Part of a small language model's weights.
Size: 9 layers, width 320, 5 heads of 64, MLP 1280 squared ReLU, vocabulary 16384, 21.6M parameters.
Architecture: LayerNorm before each block, rotary positions, biases, normalized queries and keys, a norm inside the MLP, capped logits.
Training: a variant of Muon for these matrices, 859M tokens, 6551 steps.
Each number is 128 + 32 x the weight over its row's rms, rounded and kept within 0 to 255. Layers, rows and columns count from 0. Numbers have three digits each. The size before them is the row's rms in percent of the matrix's.

# layer 5 MLP up, 1280x320, rms 0.07, rows 1048-1147, columns 128-191
101:090087137190132237072096162093115099144122152146140132140155170127165136166056140071123075099132115110142125149151116145099149126178100138107138166094108149129204119127053136173059059113156123
101:157167110130132107097127100079148111200123119075139099119117125136174130115082118189201127124135147157178161153117130167117135180103107185114112150116143146113100056187083120184129111198188145
107:148110144154097182118184123130145099119139114151171149159134125126207160210153137145223125119156116131075107159136147151070109104131070141152098120118150125142114054121128107117137127141136092
100:140121171120132141120198130140139113135080117111012085127110090171099105141173128139114156090116074129068124099123093136157137130152116139127134142096137126098107171124072120089162077153147121
094:092159133083173053154096090123108120076119115131131144122121161120090137134115170091150115107113154134114118155129124089058142068129075175143132118130138105120186149105173077153106147187125129
107:145091191114171106188133090190121116113154117170094084115129176150130077107179111153135168125066100143184156129103111128155183156155143146164138176128127094147146119120112154047144200119087141
104:130135167131139179085139144100126077144114135146161119081098125119112147122142091110163167092163138098067120174152179153108142098136126133164135117090109124140107123110085137141089129138134146
099:141090185153107099153078167097126121129088156134091183144145138202167144122148159144147108179168152114155137112159110145089115110126130169091062112169096100142105108145117140136133109118120110
102:121139136109094160120156086170129074085116151105171132100150190052118166109151229082129144166136082159138143058115115076140165129153130125151108151152163103147142129138231130148137135126136090
102:103082092105133140131108128087192169147130144147088168138128145070091139120176149077162060138142089141158141123112179076115127108065130113163147108136156156123133143162117119097106103142180137
101:207117104117148110130115152135165168165066150149120146132115071167131149186091149133203128118137126099129113189122078095077143115177125131124183123136111139118142167134091123126175166162116118
098:175156195113131115173147173106132135115086157086146127171167122089144136147116132097163114136121080104085104089139124151127153095095095108050137099159157148120086176181131105159125117125097129
102:135120147098124159097123115127145154123134159127104103132182111179159115075149180089127085092180123079133138103153081137104096135174102107159109192103151126147116123151162086153103103170138142
096:135149121148139105128162182095134073179165134138121103180101104140135117054190169120112131067180134135139097086136090142083176078166098134035106180127098143123182143125099097133145141147155101
105:102165062132180122140123083073094149158086184075109152101123112136205121156131159139143113115169150139113186132146124087114177139123123052133203117056104153123115157107104195098119173132146108
098:093082147142091131184106107113156088135157123148065121138086128131097144196171167135207123129068133097125103146098084151133073178077195088126104124146142072092138161151114085092206106172177122
101:114084129095181066189107164132106157133111112103200146111112156183172174128154127117121185108093175089143192127118138117132178093195155087154112144131189121168115112207160124127089115175127101
103:138131099079113145178097127096090134134124103107144102151113146122116107137100125112146127179165068163105098154163141183120128172121091157136096154154114101122135172102105155122104098104114115
090:137111162128139160106147133100133122089175089143131118105115136126100141104150092067122110154088168113153098111115090113057116079090134173153114169147148146088170104098100130126135108117120134
099:121116095091173099145105105109085135114146128159123128126186027128106111112075146145135140141097180166161090181118134180092151193156172142142092078110120154137114120174095081139147149109116156
101:132105081093135087109088175137101127081179206062138107114147139113123131136147130111126039112083109088114125153140111165167065139176139155141196130120119185142127161130113175152143104117113088
095:167164108133132137152161104060134138150114103105135175108149098160111079049102115110149131139138104161151106095086131164072091145136121158138125216190145156128125178163132107104133164209179155
103:152115124170093092144096133061106057115176181102153144109114120159155136123144141127146195085126112133142100140188113068080091152156147221177118127114151104132136138122164154092184160089107109
102:134142152123068111151212105104104166123185155162166141085178095089131117108114116137118132129046132133110095102136096125107128157110151150146153170153057142115098122163086144173167157054151137
099:104145098114063167127155122091126138109135126110110149144127138116124113125097167140098106114130112180117129147081114098097115165087099168166136082115156144130162125174155112105160151100118102
102:118112084093170080122134137113078135167186111094085143113106113069111103113117119110148070157170076089149068060112171121114128157131159125160055099166066130199170161088103167101074166160118110
101:120112152081144111103122137077145096124128132128122118093112111111099215122140144090098117147041116124123105126138139111121102125136193114174101087141107117092142121180171202118145107194139115
104:164176137176106138116112212093091127119139127158183152175135152106184168156122148120103076129103156167131129092136098051128104161099163091098128154130152125117178175151172173096158080143081149
100:183166158100107166151126110100110094117084124120149177135130155125126123181135114159111091084162160171101077182171141121132162111162110076136190199143108062106143159132165079158128133140134075
105:114139109152167117134113081096133154179112111118123163119128157143126120114110152151112184170093180130099112145088111132113158125172159124180106115028115099122114097084105153165150162148129125
092:136140126142101155134193104088184114107171143146096087132072141168129104173182132109177117118089175137133104175127148094135159111091170111101117121163147110149183132171121095111064127194122085
097:116145152140107138134143046084107099142157123147148166092125164144103149108119119171134117085108176136097139138080109132172168067152180169102178114152142149116169142124106123110112170129111191
092:150160076176129093111096202162171147136169113062071133108123155166047110139116120110106086109116148143144173144168108149152133133147120116115115065095150151200163168125074158095136103095151103
100:134096092157146142137091071172159149102184139090140108130153101149149175144082132106131096133156119110085156120180102130132105220143099078094099113164116086168159148126102108152138104127120098
099:095148122060144053104153090112100115057111077142128170128059149147131136096103120115131096157148140208146061142146153101101186110106136160121153139133149104141139140128094091111102094141184149
106:171104168106153130149150121122068159095057096068126168097117093115152130132163176161065086161100158153217109116101114110142126106177121120165183117171140168105148067053143112197141129089109113
092:176106142090156139151127152123098104131212159162153133152153154141184085077126104106147096112051168112105104115136158106089167157084118076130193139129098038085110160106122120113124113111098202
097:173108122175078123076163104104168195115153116096070142085166159115106113136130114135124077149149178127124155126115066118231136115119113108092117193091093127165166137167148081045096168111147145
108:119096143115153094096146115107168147110127097136102130083127109163105117117123132194173136103138139085125141097128110204114171084183150148113122141090198149155116148167145133144158150075126165
103:207160137108120135085127140180083092116103074132090115183110172090148212138139152153192229131126139103127151064109162105124148159141142144058103184093098068075183099116188099129124137135114131
100:153106131079141173142082136098040096134067168119146125130132165096126106143126154130155158113130179133121114148115117170105149168177128162121164176079117126099192105113159096128125142086141047
094:163152099168158109155141167146109123124127117153117154113160143119174150113127128105135105180139143182118148134068171125141131097114149122168124127114117208170164124097133173175099106154100097
102:158165094050145153087117100158102154107117163143105095170156169062090104173106099130127138128138180131067116195097098109145179110132117144158145139223148102144105153110120106176133169185122096
097:137076093125124111103106101156126058059156123132147073093149110100126158191089176173163095166106151177153064090132159083091154118179146185113138152177132110110117166159135111133117127086155094
104:091146170194128147145132178090162094135170140123131187121143113103136158108135136147199144078145130093106147096131126149128106119178134156079127140128135216171148085097162083104185119145045110
101:121172152140090080147153140139139098056117144118142076088120118123104119162117082153119137050125134174104102159135143150050129145114155112097136176173114136145141126143122088109102121131175142
109:080122131106114093132163103125178133114116111162143109092120170113121138132141190081124045115105114152106097126132084135147088120163124117123110148113139158160153144082100101134106133148129093
096:119090106143076111123130129124088097140133200118115127141177154060064152032084126179171159104158162151144095101087116152079151102118163153176115167094112141133122054145144120181172105121083134
098:094065134132123129169111062126137175162177154178072123123140181131085094137181126117132107143197059135138143158110127133143105128124134140105076109113159188134123110062135150104121186083142113
105:101158107155131221056134156097111081194087127137163107163042088113152094125120110090136206139131125133072117213161137138130083133147153160126136129161158130105167137128144116137160073094135136
094:117129152142129107109107136130151105111089132123134178121141184139142060120100114137142112122092124173176120130107110172102161096160097080111164153157148127137099081134116150098048204162111112
107:122164155094120193148187120136164064118190121141149116120205120072150128103145112115115096053128148107126159192181106089132194127144131131085143152199124142096152180117177176116088156170129112
098:074156081070159139131126098088151144162144139077052143101168123121119137115069107148159199120132097107090112126175135131118160156124084117107167141144130154055139116128114154110139179118120174
106:131153054127125176133114130146143118116127093088169155145108172118073103092092100095085125109136116136104159104145181130103200139102123141133142172213163086120163052143139110143156097209110116
094:075104153136114137134189148164160143159118094131144119168135109083115021124146137127136116155099214138127153103164097140145109186176094078112090147101139122088109084165087101155092114159176149
100:122136119142135078110134154122146144155076163068170157144127151119153060158182129115105130124099153128094130165158121068130124145124141048095135147062104085144153134175176149141173126108177141
094:147184146090170107131145124165198108089157110161070208152167074135161111052110188097107094150147168108161156156106132136100073103156121172101082124106172089190104101065193093142105125132120072
101:120107078154134127167112132174147081123162145104086104155141150100114077109123139163133115161174122155086104114180072159159102122140153126145123091121156080146154152105114091088180121180119149
096:136130123111157114107158160110201096118068140161109176133124111125154112156144122079094139120117147137146156121060157100136137175110157162130155139118098143142165164181148201116162071146122097
113:155105148094133139130132150171157120139127100127125173185130143143112197133106124129128080078133185198168123152141075160096126129090182134090089118126093124103144187133116085112164123122155111
103:111116168134123085163163205110154160085124092132155104124120073120124108154139178144111100123132170126087112133065231129098128167125119113147151147089098115099152166129098112088058085092186088
095:118142132126190077187147074185176108113140100063155107135128110127103151166099135124104102091106137157160166102107138143124104122176155165103121143126122181109129140119215109123176140065130136
105:134118085122179119134155104185132128108103155083139131082128108130160123134157107138127123164100156171148085219073124147160161137142134112138111128119153119142110122129101132080131182118124193
103:155122114161134165073122160128152157155133136098065135148136121087079077127131152131152159130125132100145148193140118084133168128119154159115136101126141160163143213118164169140089148119142152
100:095126139117196076139098123130144144109232146088123101109146196119077159132105130144155108156147063136152112130170152136137164102140139121180148141191064141132119196130076066104161139138090126
099:134132108123139089178120090124176132164161119132172149114108154176126069108137164097125108077095167163114101145102137125108129119185147114069221117114137092119141099160135129141127106128134165
087:152153149038130110135102123118042134127149095108073091121130129168146209119155196133117117129193097139078131167119079159158159145159140139124137069124138133161099158089146119215096130107068087
097:146151109111122137144158139090124133140169131139140174141130112201125134137079162089102130100143124097151147108177086164110149170174142090064136129102188175134091155141077092125158168123081093
101:082077130135127091127131147158129106177135081090071149106199130109134155102131127156103121134055109154109158158128157110137157052121175167186099106162104113156156141144102138119145115137076133
097:095142110163117111127170122150107124143173163149080118129136095065186091049093132171103137102154182125079118147116126147101095078083116128116155102119143092108051143172108102164141109094105125
096:145099107158131175120163165192141086201177106130127119140119105186174163129124115151172144102170062152109100142144125175085153120087126147082075148100116144090134101113209145096160177077169104
100:121163138123064074167057097064123053090169128138106111147150095103159082114108124150173109098134093116096150062122115136109168130152139128104175177142120156175145139190098152120136108080143095
095:153099144176111130093155205155101124154114140092061116158103137127136134138137131162158134084101123180111126150159091098170155179125125139154151139149142130107141089230148154062126164113171111
110:121115116098141108183153077129107175084143133160110199156135126177127103115151078134116131117148135167147136207189146074125154172121141081180132149097147067114152106195134146133163104105090144
097:138101142125132125174146149202151174116184116119118135216118088159140147151081083097107082133068143125072127153163118098124093135101092158099122081140134102136124143103133150096115095161156185
102:143090203196150090103174136092163133143136113118153120108108154137157091072162111106109141101089136095104142151136138162093180179104081132105136115129137143181155103136089138106093107137144113
106:120101102092176168107148092152115079094212153120113172086172129104137110132116071142187159121119072141097099169150085106116105121152141156168095075092153177158158112042110153055145177174159150
100:181140120116126174078085087098182132135190143091165171047080114158116143150117122117120149175061123170167059134094134158137134142163153159061090136162179141132147097152184162151091151149141159
101:105118132139082093137111115130164153157156165188141158191103146143120147163147119137140113085106086138138123105066127122123063132133158111096140116098095114137131182100079140112112100112111110
091:125121152159128127100105125062142123186117134141134151100211153136123050105144105149101110146109137202116130092117161157072137071181151121139173172070135142125113158119110191119103163111101112
096:110109143095124177130205127137110131093103153149152132107094130137124165099193164105124095121093171106079128162141079073136149121109126121130176131150122121145128083134125090149179120158132077
107:111084090112145146122122166140149072139132146088124111147189141088120125137135081095153179105094083064185148079136079138118135111163121094115126149143106180146193136138154100116119136118143110
100:119106178118115100073143130095125154086184138132115150145167132092145172147192152107133211140077097127120133119120148160177141136167152158098116114155112148082120090172125127118143095122047085
099:098169160098124082068122125096135123185090149161138141131141154090141120126177159150099066080180113110104096110179117138135151111133144155129153182136147099157110060098098143100108153137086106
104:159130101093103114074149183170115167105150148140089096112182056096103099154116125148166167051121132116133148112108134114124197083132154174139134131126127082122187067118129126092145163126111110
107:118188066133097188168097227125099125118150113107040135102184084129110134161143127123158129172123098120092079098114071141168108140082128135128183155118132106092119114181109108198101116147089157
102:079056131154146138167136074125156128092177116112138122128112103166114150175111168150147111112108130095175099047112093132139108138116136147089111082101083106127125157079107152099096122125088136
097:094096127116163111140080124113122143159133142108092105161100144104134150106090138136082042164148119108114144079153181097086157159136150136154091135127122102214104163180102189099116136143106126
108:081197144180181109101182131129144150119140117164090137091132147118107199078106085147108131156115169097068074127202158096139135094147100120071131067097159170108055127175095069119109084089045108
100:164092121149078097104179169099163089098175100093102089173152137166097107092140167125153097137194137143115135107134133138159127107132147124145107120123128165178067124115092123133141101130120139
105:075128165103143146128123170092140152167119163164158142127172160128157152110072121128102128101155173087148109104091083155114117169104106101105135139096105144171128104173171142139154119111148108
091:109107128149138091112137100178073138134137138167138179080133163095164122158133145141142137096160118174134072115188157064131082121166141135102156096109129145153118073200128128132135155068127112
095:142160137126100176159146114077113176078146176107163180115068118151153094121150133122120066150160107128121126102150131149160157155127117133099172168132123108137172112127154151121097104110078105
097:184156108087104150168131119169148115135116187192091176115084165074071124129140163118160091157171138174135158137165165123138129093135134135065120188125152140126164095145095101112113133128144104
112:100128094108109076067197120173102142147156103176041122152109099163120151088070112090120126139144084165155089137152123084144104162146132120121109060152123158146157061162087083162095147125072128
101:127122124105119157053125183181172128117111152087128116129155144082134124144132122172166103087077139096128144113138133144145160158099146104141062145156114052167147192137104128173101132152117085
099:116133118144079129067097127154099066144079170080119108137134146174145150151130098131141146132116097132078142152170071125108161116163164133146140108122135136106189065049133190105098067151131115
111:125103171135156145116092158125045099159176183073132146108154109061131131157101089105077165165133131128103109141190153172108123118195158163163154144143131163101115111080140068077137107118094060
099:120131139091159139151104140137116152105138129107159126126133088032087116089167119146145111141116160100182165123119136189143114085175158090101141147201106152156147154166090162186094156113115133
102:112099111144134050111117173122102106131135053087141109123143083084155184089113151130112125144208109146124101166094120138064134142122121128145154109098098107155142100132125117086152143149186154